Each number is 128 + 24 x the weight over its row's rms, rounded and kept within 0 to 255. Layers, rows and columns count from 0. Numbers have three digits each. The size before them is the row's rms in percent of the matrix's.

# up: layer 9 MLP up, 1536x384, rms 0.0449, rows 570-622, columns 256-383
# down: layer 9 MLP down (transposed), 1536x384, rms 0.037, rows 570-621, columns 256-383
up570 100:159144122112183161135139105124160124108094154109147112102117145135180154152102133160173147116122122114119136135161138104130134131124194115137133166107119124101154115170155118126128136158099062121163160088105150115149145092112157113119114145193148126136097084102136113149137124114130132144101138100140138153125157127143104103120116172173127078118175143113154130162097109103160097148129
down570 109:129106145116118138126158137127100105124146102096099129113157123095105103127109086153113131143143133161145172156128108112134113121115129118172117123117191134127103095122118152153095126162162107141117118120131119137121128126130123103102144141154122128121105103121169117109119118144081135090146148123096127158116148134109133119161043115146110134125062140122110164143143129132116108123129
up571 097:121111105131114071130144122126137143123104116111119075150127101128096094148151121117141144156115106152130135113142118122101123139125123098129123110140115114122137138162164112176109132129154174120102150151095121110154115155135173162109148140199120119132162097111117132145159167086158157122152122169078185144122090152129149076118112136117135155138128193112123122166118146108139100082140
down571 094:144124173101185131117134157101116132136127155146088186142124152111130116068132147142135136093136119117131120138134123064118077142147137107122116130156129167090071104137135145177140118115155117089130153098145142133066127108140114152168096144101164139143152104143127144131091113120175103105114107114113111116119147135126140117139153110095102097107123127112119140065125115115125125106090
up572 097:153139163115146145118085121113168117142143127161108124112166123141149166128134105102154129157176145109124117134125141140120121142134148167131111101115095126161132168132137081096109124108119078072118124112118135135162135110137098132164140158117154105115159117135154108141140133151118126126144114124108104097140180159141128108142096131096148118119150180097166113139134125126054096133117
down572 096:102153136131102108123084153112133172124121122096123112115109123128116142097129169113123141111090145104105147121111126130108140137191135119138103128133084145134141088110100138196138148130122168143119099095143089136125160152143110133128142097119102111145099125139167167126139150130118103128109145135185149139100111132125164083119135097154142175121143122135132091105131144120148140123128
up573 106:149148097136137083122112114140186131127135134147101163142146090152130178124155102175128139114091081124153175093078136132126121124120124063137094148124152101123142138128159151103113089146114133121091173113124147130115126144161123090088157143159164135137138139091130116128116099086117130162137092160110150085135128177114095115085145117111133152111147128142147116122134151138123156101123
down573 107:109097071147098116167114097155099165147144140185130123125181139126140136123157135167124115157092157112143178103140134141091139112117154128134183129178134140098102158109147110111136119075114156106095109138124125124173175141179159095087129107122134103134152163150126137165141118133136098148124121148148151122115166136152153103151140106139129137131154114126122157110139166083126117103150
up574 100:160143115137124103126120118158146141095160128116116130104165143124136147150116172155149111145170112078105133155119084178132089094160152103106147093129134138149161126159116149133144123084148133124173132107135157108131153121116132127132135131125153069088131091111165129145077122163122133093116156152153144099145163133122112112160109121135127170105103109138126147106131120148146136137149
down574 097:135112145110164115123128158117127119149125118142132147149098115115159137113129155138145116124149134055088115146118148129150152118187170128108140142139094127173116117153101140111150079135108116124115118138122152201108182132122091128111139139096135167124137145150093116117122140080118150156158120116156105124143076120119163099159158130123175072121110092150113129111072131141122145115138
up575 093:127130122089108150137071106143143103137130126181138114120147139174140141151127127063151129135114117120117154146122146145122165083137152144095107171152148093163131127108143113155170074127169141135113140092105130098103120156117142166096083169079155169134115096134133137138150157131157153076116080119125116139149131153117144120104120104119115118109160119145098146133126133161127120114117
down575 090:142122154113147129162102103142129096146133122111129130126154176114114115135128145108120148087142164096121141168139134092131165141130136140125121098091151140093134118156131071158126141147150138141147114166115121108136114127109129093148107086102116115143141088093107148153104124128152146109112127120129112118127172102126132143116141170127134075103095093142137114130154126104141132132123
up576 100:151161127128155126114145160137178104104142142148118144151163153084159168140133114087128169131164129119103122118128191143140109107127131148119103131119114118072146150140168132143127145120127157083141124099098124125110127144185181151135125140133135131176113158142168167139135139114094144140176196095163146143117138166102092091125103142161132137123106090107141142178168094104137122169158
down576 105:137152105123126151125115126118147091169102130114105130130126110131132108164140118153138133137101086079152155131142109106120135099089080143121126098138103105140081122150151142132178155098146145172139102118163115120126131112139112111139174133130137126057131150064117131146134102138124102099127144133145149114100131153142154104178130111157124102163113170158082123097107140119119157178115
up577 101:113134149108134132117094144114130114119153156086153099126130118128098091117064137145135116097152096140141141171128166105158133133101181169119114123089116157151113102148147163139148145155166105141092131100167108129140132138138099159087117191173109142082130136107118100112137096146126157096145172116088151189159165145157157147128118098083162087119131174127120104100141087143092121162149
down577 100:185106093157096156108129136147147131120141103169123121148117155140144131125147139144135133123106166148133096133105079143138136141154125111148136113094183090127157108115146103136129164144109129117127151127103144149130141134103145128154173138133118136137149142132117116169122174100117110098121117124157148138166099168116142157115117156186141095145100126130117139116121126086142114121145
up578 099:144113128152154137092102167080112094130170167158100126184134100157141138152133124112150151116109144074157109151134116166140158101135132107104119160135135157144083164100147137158149107109158140132092104128135181131150112087123102189087125172121138146116123125137096099119153155121172130115148117168095121112139133122154137158132151105115139128135156099124104100134110132079074099116131
down578 108:125127091134098150141155129104135129124138114187127109087140109086142135104128112124135121134124147127093129142174118088142083141129104127132144118134118190136151146122140159125146135138110157100150144134146101119128121152150132114130120143074139117129116132171117132116144145117102105129128129157125166146158141153113170098114105134105184152126134121140106147152165106129153141143128
up579 107:157117116139131119137099166117132147172133113103150132195112148157140163155133090138168138146135147128124119172116159133102114080163124159151109097108139118115199114166143126131165087087146149085129104136085118076078134132092106166133132116125098128067132126135094127101137160132128147118117101141097132119108114137141096141146130143130152120144119136110131122117159088095092150116116
down579 108:106133165171143109155135094165149115120153135100146135103128134095146129151114142175116086093125127132129122135131087082139128183116164152129115127076119095110111177122106148107144123149093111118138178120122102115097132117111137119134139121132114109107143143151147097140127145118124162121136162075131124126138123123155085167167117149152091068150107105157102140179118150125163134111153
up580 099:131158150120129133132107113135167150086116109107159106140120115136165162149156161137114123127132129131167101104101151103167127159144123145111124112101103114101130140123166125166178119138100113111135146124161136163126139123095130150148099142097119166117109085073088157129100158083100123180136156164116170135118091135140101109115158129137136128106143139126138097132143111105118087141170
down580 102:131139107139097159116142147117085113145152141128100092127088122114126127145140122115139145112122151156114148139125117173174134116081121132104169157158110133150109112135129092112121123095154184142142058112126145116154074124136126132117119110182147127136073099087120099169131118157123122071161144145125135117154124125137141101196132144084146114109155132106125130134112164132104112101121
up581 103:165128124092127166158101146129151119119127129134123154128119096181126107137121144098135126114139130085145134153155180086143151078089168129136137136114169115097149114136121150093168077107095144106149114130135137109089102145123186106069105128115173133128133136112142131159069105108128090095115170117144162132145143117085159093122117150106171100086110123162152103115137140104099147071131
down581 093:141162101144138077109125115148126128144104142146170110132129156164102120117141143137140112117105082101129105061158078150110105154129115106164106124164079123110160127138102143125110099123102129133105125114127151112160167100144151112148172098129123130116122097086088140121116137159114115134136131120132133117074099121094167192144114095128102114112138170142102100114156144120179114151147
up582 101:147098146152172131164128084096089124129144126096133153123109117129117136150103110136128135145101125126108124110123112135136161147161129100108101102110157103137111169124121143147126141159120152103139113157159139150123149146122150130108131102131108129129130079129115134119143118093158105127137160151124166140149085088166135132101180122140132125156111149149115145102098117121141152157130
down582 101:076121112111122119148116098168115126125142132103158151122127121091148147159132140088136148102127123122124123110129098188130126117141088160118122130137131122150123162120114109121123093125173131169120148092098118161116119120106128119119087144132099141094107097133121143130107137155121130129154041129162122124123156158121127171076105134144126128126152132083123093146130129091164141131155
up583 095:146117085129127131157144123108127133123117132115140074113111169120127075129144127107088125156146127167145115149117134142121162117142105131109127130111129077159184141154093125133108131115152108130101116122153152077122106147162081114117115103165102148108071143108160079150147133172173154123154133171115135087098127121145149146128140111142112092150120150123087144112129138152124145151106
down583 092:134118130144174106110121124123121122160097118111111148152075119100161146085141128125134115116121092119098102086093119104150100133146111123114156147048132134159119082081141123136122098143090126132138122127145135122124111153129119124120139111112139127115167149149110092112139105104085097137098115156153115110107163126158082123146119147115100135110153104103117128139104170132105070134125
up584 103:182164100108201130139104137125145086146133127136131065168177117129148136146082114124120116144082135114125172132116084115083111111124141132164091145129163102135138146104142167148162133145151131154135137148129096094126124165124123105143145085124120107099109119090145122128172137090115143114148162199103175117123088126108124142148085129144118137163138127151107108111121106145149106134099
down584 104:085089118099096093113100178122155136153132133089107111098113126104142128158139122112157141098162160128105082169102127105130162146131136110078141149164074153154171131121108130084131127121133125091145111117144114112164163127151163157154162142168139147149146131110127113134074143124102145130100098101141119131152164134145120104081130120131134126125153136141138168094119116115127166151126
up585 098:123130097097145087099096113145122103166106134124142170097140081123158068106132127160136157091113104134115159119131141129160137088145159136108132101126126102137105123145109106171101135154113154129091133128100135134103094113088176103101163143144114149120082121150159178150088170142123170107151143151141136159126084137123119139120126152116106097151117159116160110101142163075105142150111
down585 098:104108147134139166101119150070108139140117189152176160162154138097101123132099123158126114124147149105142101109113145147076150130138099150099133115128098158123106158096112097103108151136124089100160103125127110123147098138149141178093107156161117161155145134162101136128131142111131101140167086133115131154102133160126106129136123138091163129105095152134146081125116144127122113111102
up586 096:134136108139111102090123163163119096116145122139133166147166106144120148164168124131130108134126145107151156100076086126150147132103154156118104126123101120136112146158131120095129146126112129138196098103156141147171154157113183108140121146089168134110136108080093159158147150109120151159091174097105162145158095121168122081077140119110108112104152146090144103118094107143126133150121
down586 093:145121110153078105155094095179078136103135159067098139129149133137147119102108141099139102134142095063162100110113140093141112136100126114111102141168145136151125119142145143142195111119090128098142155148140146123128132122167093115128131098148129125146155106162096132129109120100140143131120154137126144140170139172151143095184125131105149119111176111116120128107122168166087122115161
up587 100:127165132133128155119111124168163121122127132100130166130151137090119138132117096149130156074076118091089156158142153114139117122117129103112127156099083115137163139119091115107128108136128127135101133139164140154143099137157189110135155155110128159146136160063135152096068107135141121127121154137124130150141122109176097143094169148191135132076114131138126182136110129122149109136135
down587 104:118097143099144103161149107093130116116176101137152091109128100145108113105163095130158109167099091115113153120120134116149139112140133119113155155127129112148140105128077134134094164210187140114145151140116121113118112117134121142138147123164149114094135119170120084101094159109110151132100112146121073158166090176124103130129122113072151122149142120124147105100148133166105150117130
up588 094:136114103090087149124112148085127130148144116131166111131149152188084178137108111119136129134126107084136135158125146071174113126124127136136100116109145059090151100133133139141141126088136115108134081123135118096084134122123154151101162089139130155149115130151103141105062138085110109121154129144123107121118129148107140124122116109156162139129144147127108109125112127112128116113094
down588 088:152140135107138111125137099141103118107150125125151114159099122092126113116145122150115166092094119171112096071123157198094160119100079133143145142104141133150145108153125118148101117158101109145140158157142147140149111105187089175130120178139102094125138131116182138121182136143101138124145121121128184143142121131159119157159104153118109085117148142130105117133102095139143084161131
up589 098:124079128121156110121132114149167127122126135145094132121159117137130145164095152118128095126117091109146148125075133083114147112118125132140101139117155117133158094119116149154134125147139173129175136077156155112118093091102128121118136178101136106104156152161131135156132139122122178131125171112148066172143140137151109117078078150152154110129128123149142122161154182143113134096132
down589 104:121102085127136143106123131092137094110126131162139095117144132086103148117136118160126120102113152094102174138146150127173110154120148129129199076137108145130066168111149123156131119125164128153172134109135143101126086132144141138121121073123096089172146136114108093123167080112109076134093150127122145162107101113123159131125130096103158111118098168134129139113148118079086130151103
up590 096:158135127086113133144086126116127100125143140086119111147170166195123124117145149122098127115115100136164127114110082099118129136131134076118082097116143134133147096133130111157114088150132149129096137107094126081097161097118118142121125131130177135115168157085129128097150098084128100134117119141147119186108100143134133134122124086097121149161085112131141128102120147157125109066119
down590 110:098119126128132155121147131083132169120107086155142135134153105096148110117139125127205106100124133128139121123128124130096106144101134123128120133063104127136143157138135104129132165147116158097168102146126094149173111111092057110140082105122122192161151116170145099090137145181143145124129122126134103148137146146082097132116096087124112166154147150106126123121090085108136107170146
up591 100:136167073132128128171133115169132150147139136117162112113107111143152134118109111130141126078127107115125127096137128134161118099110142087090158082097111140116161145143124106141155156169114129193139111131159165136118137070098131131104134110124119106135151103146130128165149102131127114167157142148103097156158083095104089135145120124117098102092115134133101102127114116114133102177096
down591 099:134135146150088123136105081105155129141079101121137134144143144134115097080126166096093133105107154108086125153136126144137122138164158118130099169149108127091107151129143148119101128151133126097147128119162122094101134148119148107148139195101155090167151086174150101158134133119097111117134162150131102154136120148098124136121143120127185077087175132119134099101148156134128125110123
up592 096:122157133140125091134144124137120119166112150105114140116124101142114153133152132105134116122067145154107132137170130157089125132117133158149126151130116118147137127136153134137168128075143162113196095094148152145108145142107144154088154150154128106139154121154132167122108162151091172103110101135136128095092128137142134151145124158142107093143159127108168082132099117196147136139106
down592 095:111153101121131104154151107125159132120126139114113145142142111178148153169151134162116153127074096129138145092101144091068166084128096099113115115102100119162134125107128100113149121148113128115128151167117109100170160120135119131135127113117159172141151122140112196125098087103159145096132087103140122133124190158119114128166105164132119136135130092140123187154078148136144126102119
up593 097:147131159125142138160195122154147111125136142121087160141110131142135124098105074167137163090113087110138156126083147114141114132131146123149092136144074114170161135103134138142154166152114136123121150141107126132145137150115154104099135120077135117142139119094086135167142084125116125126135154113171127099131133110146099084130113136155124151091122076101125101118134110096111124087085
down593 098:073114169138088163133095145163162129174126092113174111125104132149131135126119107119132082133159125114139114169123138132081149171141131136090129131101123164159118138108113103112156119169086096130091108154126139135128140169140110148139077142128118108165132128149110145123123077146157063119164119113117118151100206132109142122092112109116118137125079163106139124106100099157134083130149
up594 100:115130117142175141096179147084118119122178155101146157146141095143116141116143110117080170119104133106135132130154131160134163091127125111121137126094066125109096143141118162152108122129108144112115131118099158138141122064161080129091119115133186117126187112147122088116114124150102138124157126153146113195153146081144139129187144181114115115127145103116113077136098127142117128120136
down594 108:140138115133126145139128134153111155176133137171173137133134123139138168115136154143110151124144124108117133147142132129140110149151170141116123140114098148077151131112147127088068084105129143141135129126149132114140145145131133129125161123116137151169118104116132111155121102126152066126127113117131159100078147115130140115156100176123138123106131126134115109136108122145149116133171
up595 101:144145074105140139128153129093137114154145123110122114103157119115134097143115101146125146129130139118124158095112173131090152081137136138096096084104140080152152136133115151124123138149104125161140136102111093101133129133149140129117130130106134168101078147112162130100138141108169129096150138117146088161122120099111115146133107140122149142090161124137093104110136127122115099144097
down595 105:130109119103125153147114161147171122128116105116165113123130093103131084174149173108120119129140091108115111170146080145106098135159155132134128156138124123100093130194123130110129133086130137145142135103141086122156143120153127148132175131104156113128138121127080108125121125125130070122096120108098169120158128110106133138111158134155095122126140134106114100119142125129116115093117
up596 109:159140129153128083129151142105126155135184138157129103136094127106164157142124128122103169102136131098127103127124150113118133124122092131119152132085112107152119172132121130152119090119086127102128153151122117115098094114080096152140119114080122118116110166119094157151114178141175149120162139135159112128158128091136119075129130154121084121157114147147131121156126141103130147153102
down596 115:123152117141107134147092129144145176109137127105102137119121143149155150143140089112152144132126154113152100112105175152108095161103126122125133120122122129147118141134127180179149160166126139140083090117128108145137135115164130133117140127126139155164142144113158083112078105107153114161103110128084159150103158161117154105113134135097104117114113127130146122131119065114149172138089
up597 096:141164135110138155141185146081089157149131152106085127110102101128122127173119149136130132156114132134112136160136143143156093128153137132145118077127114129099107159141109126136136126143100163124164134138064106125131116114147113154086140168112181131161138137139146148140123144152153138084151156120097130131137124166119162093180118171088095101117099114137128120145121114151118143106081
down597 097:127142154132156092112162105093138142188140125115114127176131110120092123132138113159138111150168127088137169131152136134146152122130093121145120070137108167124088119108143097134107133093131183172106114110137136159084155120162158135130092105121158131127112172124133146143128111117127134118094114093114100137164154123171155113154104096121123149160130128095133135159098122141124104156180
up598 100:112153141108122146148131126091102116091129158128120131082138123117205147129116113082103155098140108130152156183093122131121087106148123105137094111144149120192147101083125150150171116137176163163143138104111121118145173115136103132101131126137096118102149107089139134090106153150112131094156124102083134125065158125157103135139148136153160146128124100157147107137146134116167112104123
down598 095:147149091166117135157131144112146158113131141087116173144117114190121159090166142140144083146098131182129131106142086120131130144176142140145110151106143146172170107133177069084110131095154101121145107144129114112138136123115107104155145088171115137156127167124123141089113134131158073114122073105150132135144138139079166111125183132102128108105128141131138130154155129144122145113116
up599 100:159144136103160126150141152152090172085107106126072121083150140111135156129109146145141121108106131090162163138112115067100130150141140173109098179100106152164098132092151151122145162072109172152163169112147150122118094096110152167130141100081166117104128099097177120106139139112137104139100165129115153159127144094133105081149127162107122113122115120149092135131143121132150166100092
down599 103:120119095137155113136088160172092127131157146147088107151101187121168171132122141130115094139104135087151157128111149097127106146167083117089145145112141120163114152128122188086154063142077162106133140090139100109147150148095131130131123142098112151151124180136164130129122124120137129136174096087156136098134122169128120126155140066142156134143119140138147124104110128153121142098129
up600 097:155135162110131128100127136111134150063157163112143110161144120129119090127137092143123158140097108089146137131115119155125144151171149112102136127122118131164156129128091159118157139167098136100090156150128095116144141161112170116089108129149097133149129159102092153137113156120143110158134131127153164143133120127183085132094119084136134080143148127127088120128073135071093158107174
down600 092:142133135140138165098123104142146090123130119162156111112110117145103085155134078092114132181155112150103123111110123151129144099132110089079145162116146122108101136146128098112105139168145104124113077139116084126164143129129173135123117130127097140136113151212139067114142127107115125124129066130159140118140152120139126123150140156096087140102142098138130173135135113119123136125107
up601 100:117177115143123107129149142117162090154111131107097114177126098146143098114111123160142154133114094180105136156097160161105100104095133130120170160109127142128117116156126172117136077121121107137119142165101107109112116127177151108131127108134126136090132114096147189160080171138135130100146079130178163167177125133108101107147087133132112119140127113087100106143119103152156119162127
down601 102:096160109167120138123095158134117122127107078115145114115104153074124180119138155140137102128114151163157129133148121095127139147145123111128121098114128122109151154088110128139150145154118059115100144131081139167135125124180105131149128190121126129147127100169142166097140119075117090126144128119102148137091162138120139112118159148131168121148114129102132133116086140108103142113146
up602 102:173112127126128130163123134086224116130161138141126129105099144122136114165149117113121104112085113119143123172097157143113149101126105096107111136125105136116159135075110092096119083134153152081126151092136129117133134099097140151069110122094160170141111143121179134075117131111152147123165150146132160140121130117130108121140149135104140154120133150166104110132094167149073110137127
down602 099:184146148152116144112095139153150141153170116153150134133115141124102107168101116093114120202074132114162126164155146119132151113153168082100167067141132141107068124126108135135147103137138167136093157138137111143140128143114102094129159109137110123159099168083129137101130162148138116112107120141112165118133121149139136156162131138139115126137110141115118169107101102097087091158112
up603 099:165127082108108131102175151139146144092090150113095118128101166136144106118140150135112138147142142102143149093109113098113167090148114167102126147124183123123161175139097104159140128135117139166133102134155130079096133148119191162143125132152154116106147148144161120118092108166106139095112124157118137111167136140135085082145113159119117116136155107091124105154103168143147141093152
down603 095:152152150139108149121135142129104118163146119109140119138092129121121148127098117074153127161125150125127140128085113109152181101119115130158092149148127119153088100110153112084096109135170146139121106111146101120124129118143066108100139119120107110128113165107133098152160140148135120091119113115133100181174123171167148109118150145095128168170157131113127160072129110108096158127125
up604 097:139132164128105138115087100105121160135139141120174135143161106119139087145142160144117133131150133135152124136080081104122119112131122118137092122124113097155106122175144147163107085143135127112117140079126169080150094102094144137120143139164119120133110169163143114134143109132122138093158129138125118185107081154147154148078145143108146166127108106092134112138146146091150105079103
down604 091:166100127122173124097125137180109124142146125152130153129174114141140119148112156123100128132118120180120098144120125143153146107139129104166129116041117123116146138133129143085112145112145142096107079124180135144168066120169118105128091144145116106116105159107176123132079116118112112120158086080158154143131136142098116123165129112132131131113131107098139156113101137116135156132156
up605 100:154114131125118166134086065149103143155189146102144158134125096105100166139114095143094147103137087094172146100118118154104144102093163135113096082124102152141143141125153170158122145105187097107112147113156094152106131137157157171088139139148119128191126133102128092170105165138134148121117083141111104175131100126112158123163101114151108153123081074130114130145098192121119139131165
down605 100:122163126202138119123130126154128158114147086158090120112103135107105127168101168145092104138080148111116120124115163096127129088140117152106132117114156129150120111129103147167106111158122113132134094122085124095151131125127086107155108131125090120116123107126129135135137122129091115118146156116087131081155145128116134119144123108090086151142084194151157162131113112133111124142114
up606 096:152140142127100151138123107147138113133128153129131130125131132169107124148108167100092106148088113132103175097109132154114117125173123121114126140124166139123121141121161155120120086121122160122117118139137169123102105141141124136142124134109158127141155152116155129125131112158124110150137144118132115148121071083102101096113122108182122150157087118121135075115099117122157120113116
down606 104:090139128171129136108105167056095152151132111148150116122118096140142151084133110118171140090141133134143148127115170122150121149095141123101113085080078160141115121177096130119164109117131114158147112205162127130188131155131129129093093119147116061140075153138123123132150112135129123123128117128087152105113145143153129135120134126088117132140128135124174111149117134129092091120118
up607 095:166094083116151123151094157137139133157105109153099161102109144115134138117148150140144131175149119127115132120124134112128140162081102144133099180082108120116105120178084110131154101131091094164167104125146167100148118108087161169159094135114137135141109110173175153136114116106135173096143143102159125111130091100139129094126167157085143140151141104127142121103145128123169148103125
down607 097:122137115123127103131137166150103141104086142104119147104133108104119144084154093081128166089099121147141155159180137120116103145157115124128093096080155147119157099118136123178144141148139110093128147090172160112200066131136144138171144097076117134159116110109098123110135120118151114132139163168107136134137109114129116125141156111095111140143088092109133133145105109125101135150153
up608 098:165122156118118131111156143130187102135189152103126165097147142108114116097110078154103070151116125106119118129141148165132119132140130117091088099113102166101126139091125115168112112112137093128108124131128114126142141089167129131141137178161131088108098130111100142129109111147101125115129130124131133095076170104119152110121085149146139131146091148132149129139144099057077153174078
down608 102:125149113118133146118127103114142146127080088136136110140159137113139114156141107147118137126127118163118088149101112055133130152129099117099153166094145175134102112146168128131121144098127134156099147137137121119128138145130160157147145155119130140114140125098139154126100115134148112140148147125099147133135147103086142169157138116132110164145121125109190153143106164114107129133153
up609 104:104112162148140156110148099175129154105159111111152116115131107157131090118166111129119142114118117106144172155076107102107141121077135111123134123112108147127161149128133124113147143136123119172150075112097148126194120131120146105122134098130152140095171123106157167101126165170116169097117149080104148125106124126148051153131133155139117155136115153148137103152134123160170148118131
down609 102:099095149145116122142139096131174100116152120116148132131135105139168082167129138156126129102138171151130104148087135136114136111117121106110108084158134090124144153111081095142119156137147122124151132097137126114128166104087110157171150131134159106102150160130135151129105155129135136115115113133146124153135139096115115096128123110106091145069136107111104119107137126158141109132136
up610 098:132107147074112118142099141177085144126136145120109121099132105114133092128118128108117109094155127101174156122106137122115150119133168121151155170143083134154157140114160103060168149119138108101171118100113119145146162146117154089147103159082159101150114106113144131116121126103148130151141139131116151124137121129104088098161094107145135146119169113143114100098131145151117157142107
down610 101:146133091165067116136143156118117093096113152114103089146121100140133135117145155128152160122107130161181183147143137082123127116127121103112124123101099108129108121161097095145135133134124166124124179136151123144110131132132099147081136117120156131138135164143135115118130163115155153155113155152149129148149126132152148122147194128116113111133097109115127112186144128098106091123131
up611 099:149182160114128181126112148104144123187182178114089123127174155154143132159135153125123112123114146115111132161130107112136156094124177145141117127122177112154126141145148154137102135114117133124131118106146095118127171136187181110107116092119173122151146117114103127130124097111136125123188140095104175116141144143148088163141121090103134110151111096074123124158135092116102153075130
down611 107:117094137118132120150136129139104096170117121098155134143114084103144156117123111117084140111130116116131156115123150105177103117149063116109182156131079134127092093102153081140127154103151089093148127163142137144130150117115164139143133157163103136094132109159136124110123150144091167105093136114121144119114149101126172134085113138139083129151159155177139143099154205132125097140091
up612 099:157110171128122164150103108163082119155117157132142123113138152121157155151145099147141125100126101095175116155111168118137146143104164130150132105106112077171140158154099140098153154112088088119142158087134113129150102149097164147103132128134133119108149130148114102134097133134133163157138128138127125110127105130117113054131181163068123154094152097166120140132140124095131114129108
down612 095:151125099154127147179170102106167110127105110109113144069140145141135103131127086118160140159139151140092101074117125132119100155097115103098109132063128153137095160099117148160143118140124130138086149136135143146147096089191106143152096089133126143143119141151141135147116121158102159160106127091119121093143136109143157114126105115114116078109109137097145140160181105163150150125124
up613 102:151137110099157141120086134102121111096111108150117138137120132143115116101160128140134132106127134149131102124148125094164121122103163129174173152075112147178168109127116147128158128114137182107165143175105161118082109174129112143113065114145184157164153120133145126135145167103140109108119114166142088149107121120128115153152144128153111125129111119142118114149128114070085149104116
down613 109:089146139145101148156169134118163154080155185103144137092110130136144115133133147114156155128093159114141082170116089125117170151169132096147134084102151146086125178053102143129139162118129132155167144103136115113120110071109116157117131109145145095147088089102122145155138109116190145140121132152108144131134127123138075128101093114122109151112073130114151155175103151186133124123141
up614 101:110120116127119087149122109145134147164111145156134177107148171141121123096118116163111130153152152141124140122100141141099134121123140133136117138122108117122142125144151145133154166131135119087126184118132117125092117103079141100138090130159088163128129113148181157157100193139145139141127144110158118095138112108086129123134154117148150123157119150145124158154120178124125131131105
down614 102:158139132152163125097136105131127101111150087141115110136146084091119122124099147090148155142096133214136137114157117123139165054165118137105087129110109125130090151148047164128105103133125171148150123135114105087079122132159114118111101133144166151140103089094110100126119112153134104149112115164147119140157156083126104136150112146109123154147142122142147101143148119134157142124152
up615 102:129126122117134128125117119131115143120125100146104113088137152105084124120120126160092152082153144085123140160141131082149167140114164149118101169122125157146151134131091103192145143098130156142157160113120111161138106156111139092155118131122129146095106127084146102180139172146118139099125127097184132155115154127138140169140103177151129103123108134141141142096098151109142129142118
down615 107:121111138129156109140145141134120136085135125117166119142079123139150135134128123102123099150122113128147105099121119102076090136118115104120133142149132135119100095070132136120150118157122139168132106100178146096114110115162113138124095106122091126141137140143151148143111136154170123090162119126104146085188129148112121115143125135129115128108090111131096146111127039193156111135113
up616 097:113133123126154148122117174127123127133085099189120104177154146169112135116134126186125113139155131106134169104154158151162180127141165170135126154132073186090128162139146173091165109106167112129105110113133147144125104103145124135151114152109176144107152116131105152161107101092119124114091108151123152131130131110155126130108085143116129107153144138092157158118128091148078173109135
down616 108:130180139160100137127156132124128111095113106157129107065114104171116131168113114065107128136139132111137138117163121097109136182137119147146125123099136151146107125155166094105125122126129122122111121134113127090119103157138156136134133138131104148172075099147148103144133118111136124139141122102138099111130148105137125064133142128120131113130134120150112111135103088158115111146109
up617 093:149151112129134150124128126075141116151146126129122150089131119148197147167160126150130172080153138126156147149155080128113097146149089171084130113099134115146081097100127109121125146135124129087168134126134142108138109142142175160113130117146160129096113119126154100137128167142087125107107117091098136128098147125128148057112119099159135141108120121149104134157162140171110150116112
down617 088:121126105125137090138116109123072147123168095148129113131115135138100104127137119155151122145127131195074154099108103138100134121135116137125148112113131151128146148099140117130081102136175089108113154118109098156105166141154181134143110178119097096175110139139130117124124139158148160109090152117162136093151143156163127129119112132159134096139102092104160127113110139128132137112146
up618 103:101172149079131166142153132140139082144113149157101170177113111129122120128113127132120182120142123101117110101095142110132169143180121093080112109121146133099129141098111065149121097124144102090147127142154097115136124100093151176127107158140130162125144123110145106105129121116162148114100132121139160079083119122134148080069135115128109148106134117156174089082108172132092136144129
down618 105:098118095125161114096164146080144118134096137107135118088092167130168121139136088129181139097152127136139182127113109133173149177148123113124125141113150178113168197143145104124082140119113157111120083179108107117149131196161127119170121169111114132126097133125151117125117099155100095128099140132112131143109131091159172121161132122148158150172137115133145144130124055104130142122155
up619 097:129168152128120122125131138181159126160141167114088141170149140116137138117180175154113122121099137114144161133137125148124152121081107116109104073116113158125131175136124097154124126132126152126169150113110146159127108137135102128108128127111106140125118096118143149141091146138108140138151149112120134150136087091127133104117172098112151111093125127118117143165103134134136106118114
down619 099:140132127137142116157142145121132116110139127110105134104143141105092183147118151098153095106109123094124120129180120167109127135103120108109101158172120105099126194177114146109136147129134103139115090102145100138153139163157068123168166124086153128119079125087146143157136101114150129127137110130131146148160118141115155134116085109114124091196176091095104129154111087098130143112125
up620 093:153163136097116101136089132119100133113173144103158158111121135133094141128145125132131147145167145132143134174149107153148152124127153167094078140137108139169126136166129101167151108152135091184126101122163100094180142144167126099135104146114089161112076105107146140152133159141135149101128128129100102106105097112125099133123083145131150131088087125114122161166172109163133120157126
down620 089:105085126101134107098117149088076122116113116135160153183147129136114132128132121133139152197108111137124134141121158112143156139137138158136109182139105129171126138138152166108111101113131130162133114133143135095142152127184113132143124114094139163087113140141145117122101116111121126097128082124140094127123126108116126133129093144141144145134110139131149135140145123145120136162128
up621 094:132173163134112125159152124139095127168130110150121152131156120130121110093111090142129148175110126146163125169138135103132139159090147080165089165079105150120156128179134141140124099119103144122114126088130146092104033134129172091130076101116123155155161148093147116170129087076154139146139127132154150170068134112157104104133106150123143133117121132100124140123102127138125111097121
down621 102:137116140094130147095130152093140101148107144147190134167111112138142148154116168103118140129128136086127151100121114148127120089142135136112109128162083131107106148084150121100152112084135145151138129120116080114109164128130110144153183158135104105125137151121094127063138130126139155136131123131113110118137128150103112094111152150103127124091123117120143151147143099137182137134124
up622 098:142167119138128097117128155120130147153129144107108122142131104161121153173146106104133119127099142116095146142122097142141152178123129150096130097129172127138133159131157120106151137106135139139132163098090148146074133124119169087069167103129143147128087099103138105109115153136115178116114167139087168095182109119051098115101148110077148156115101149122143163124122160132132135076103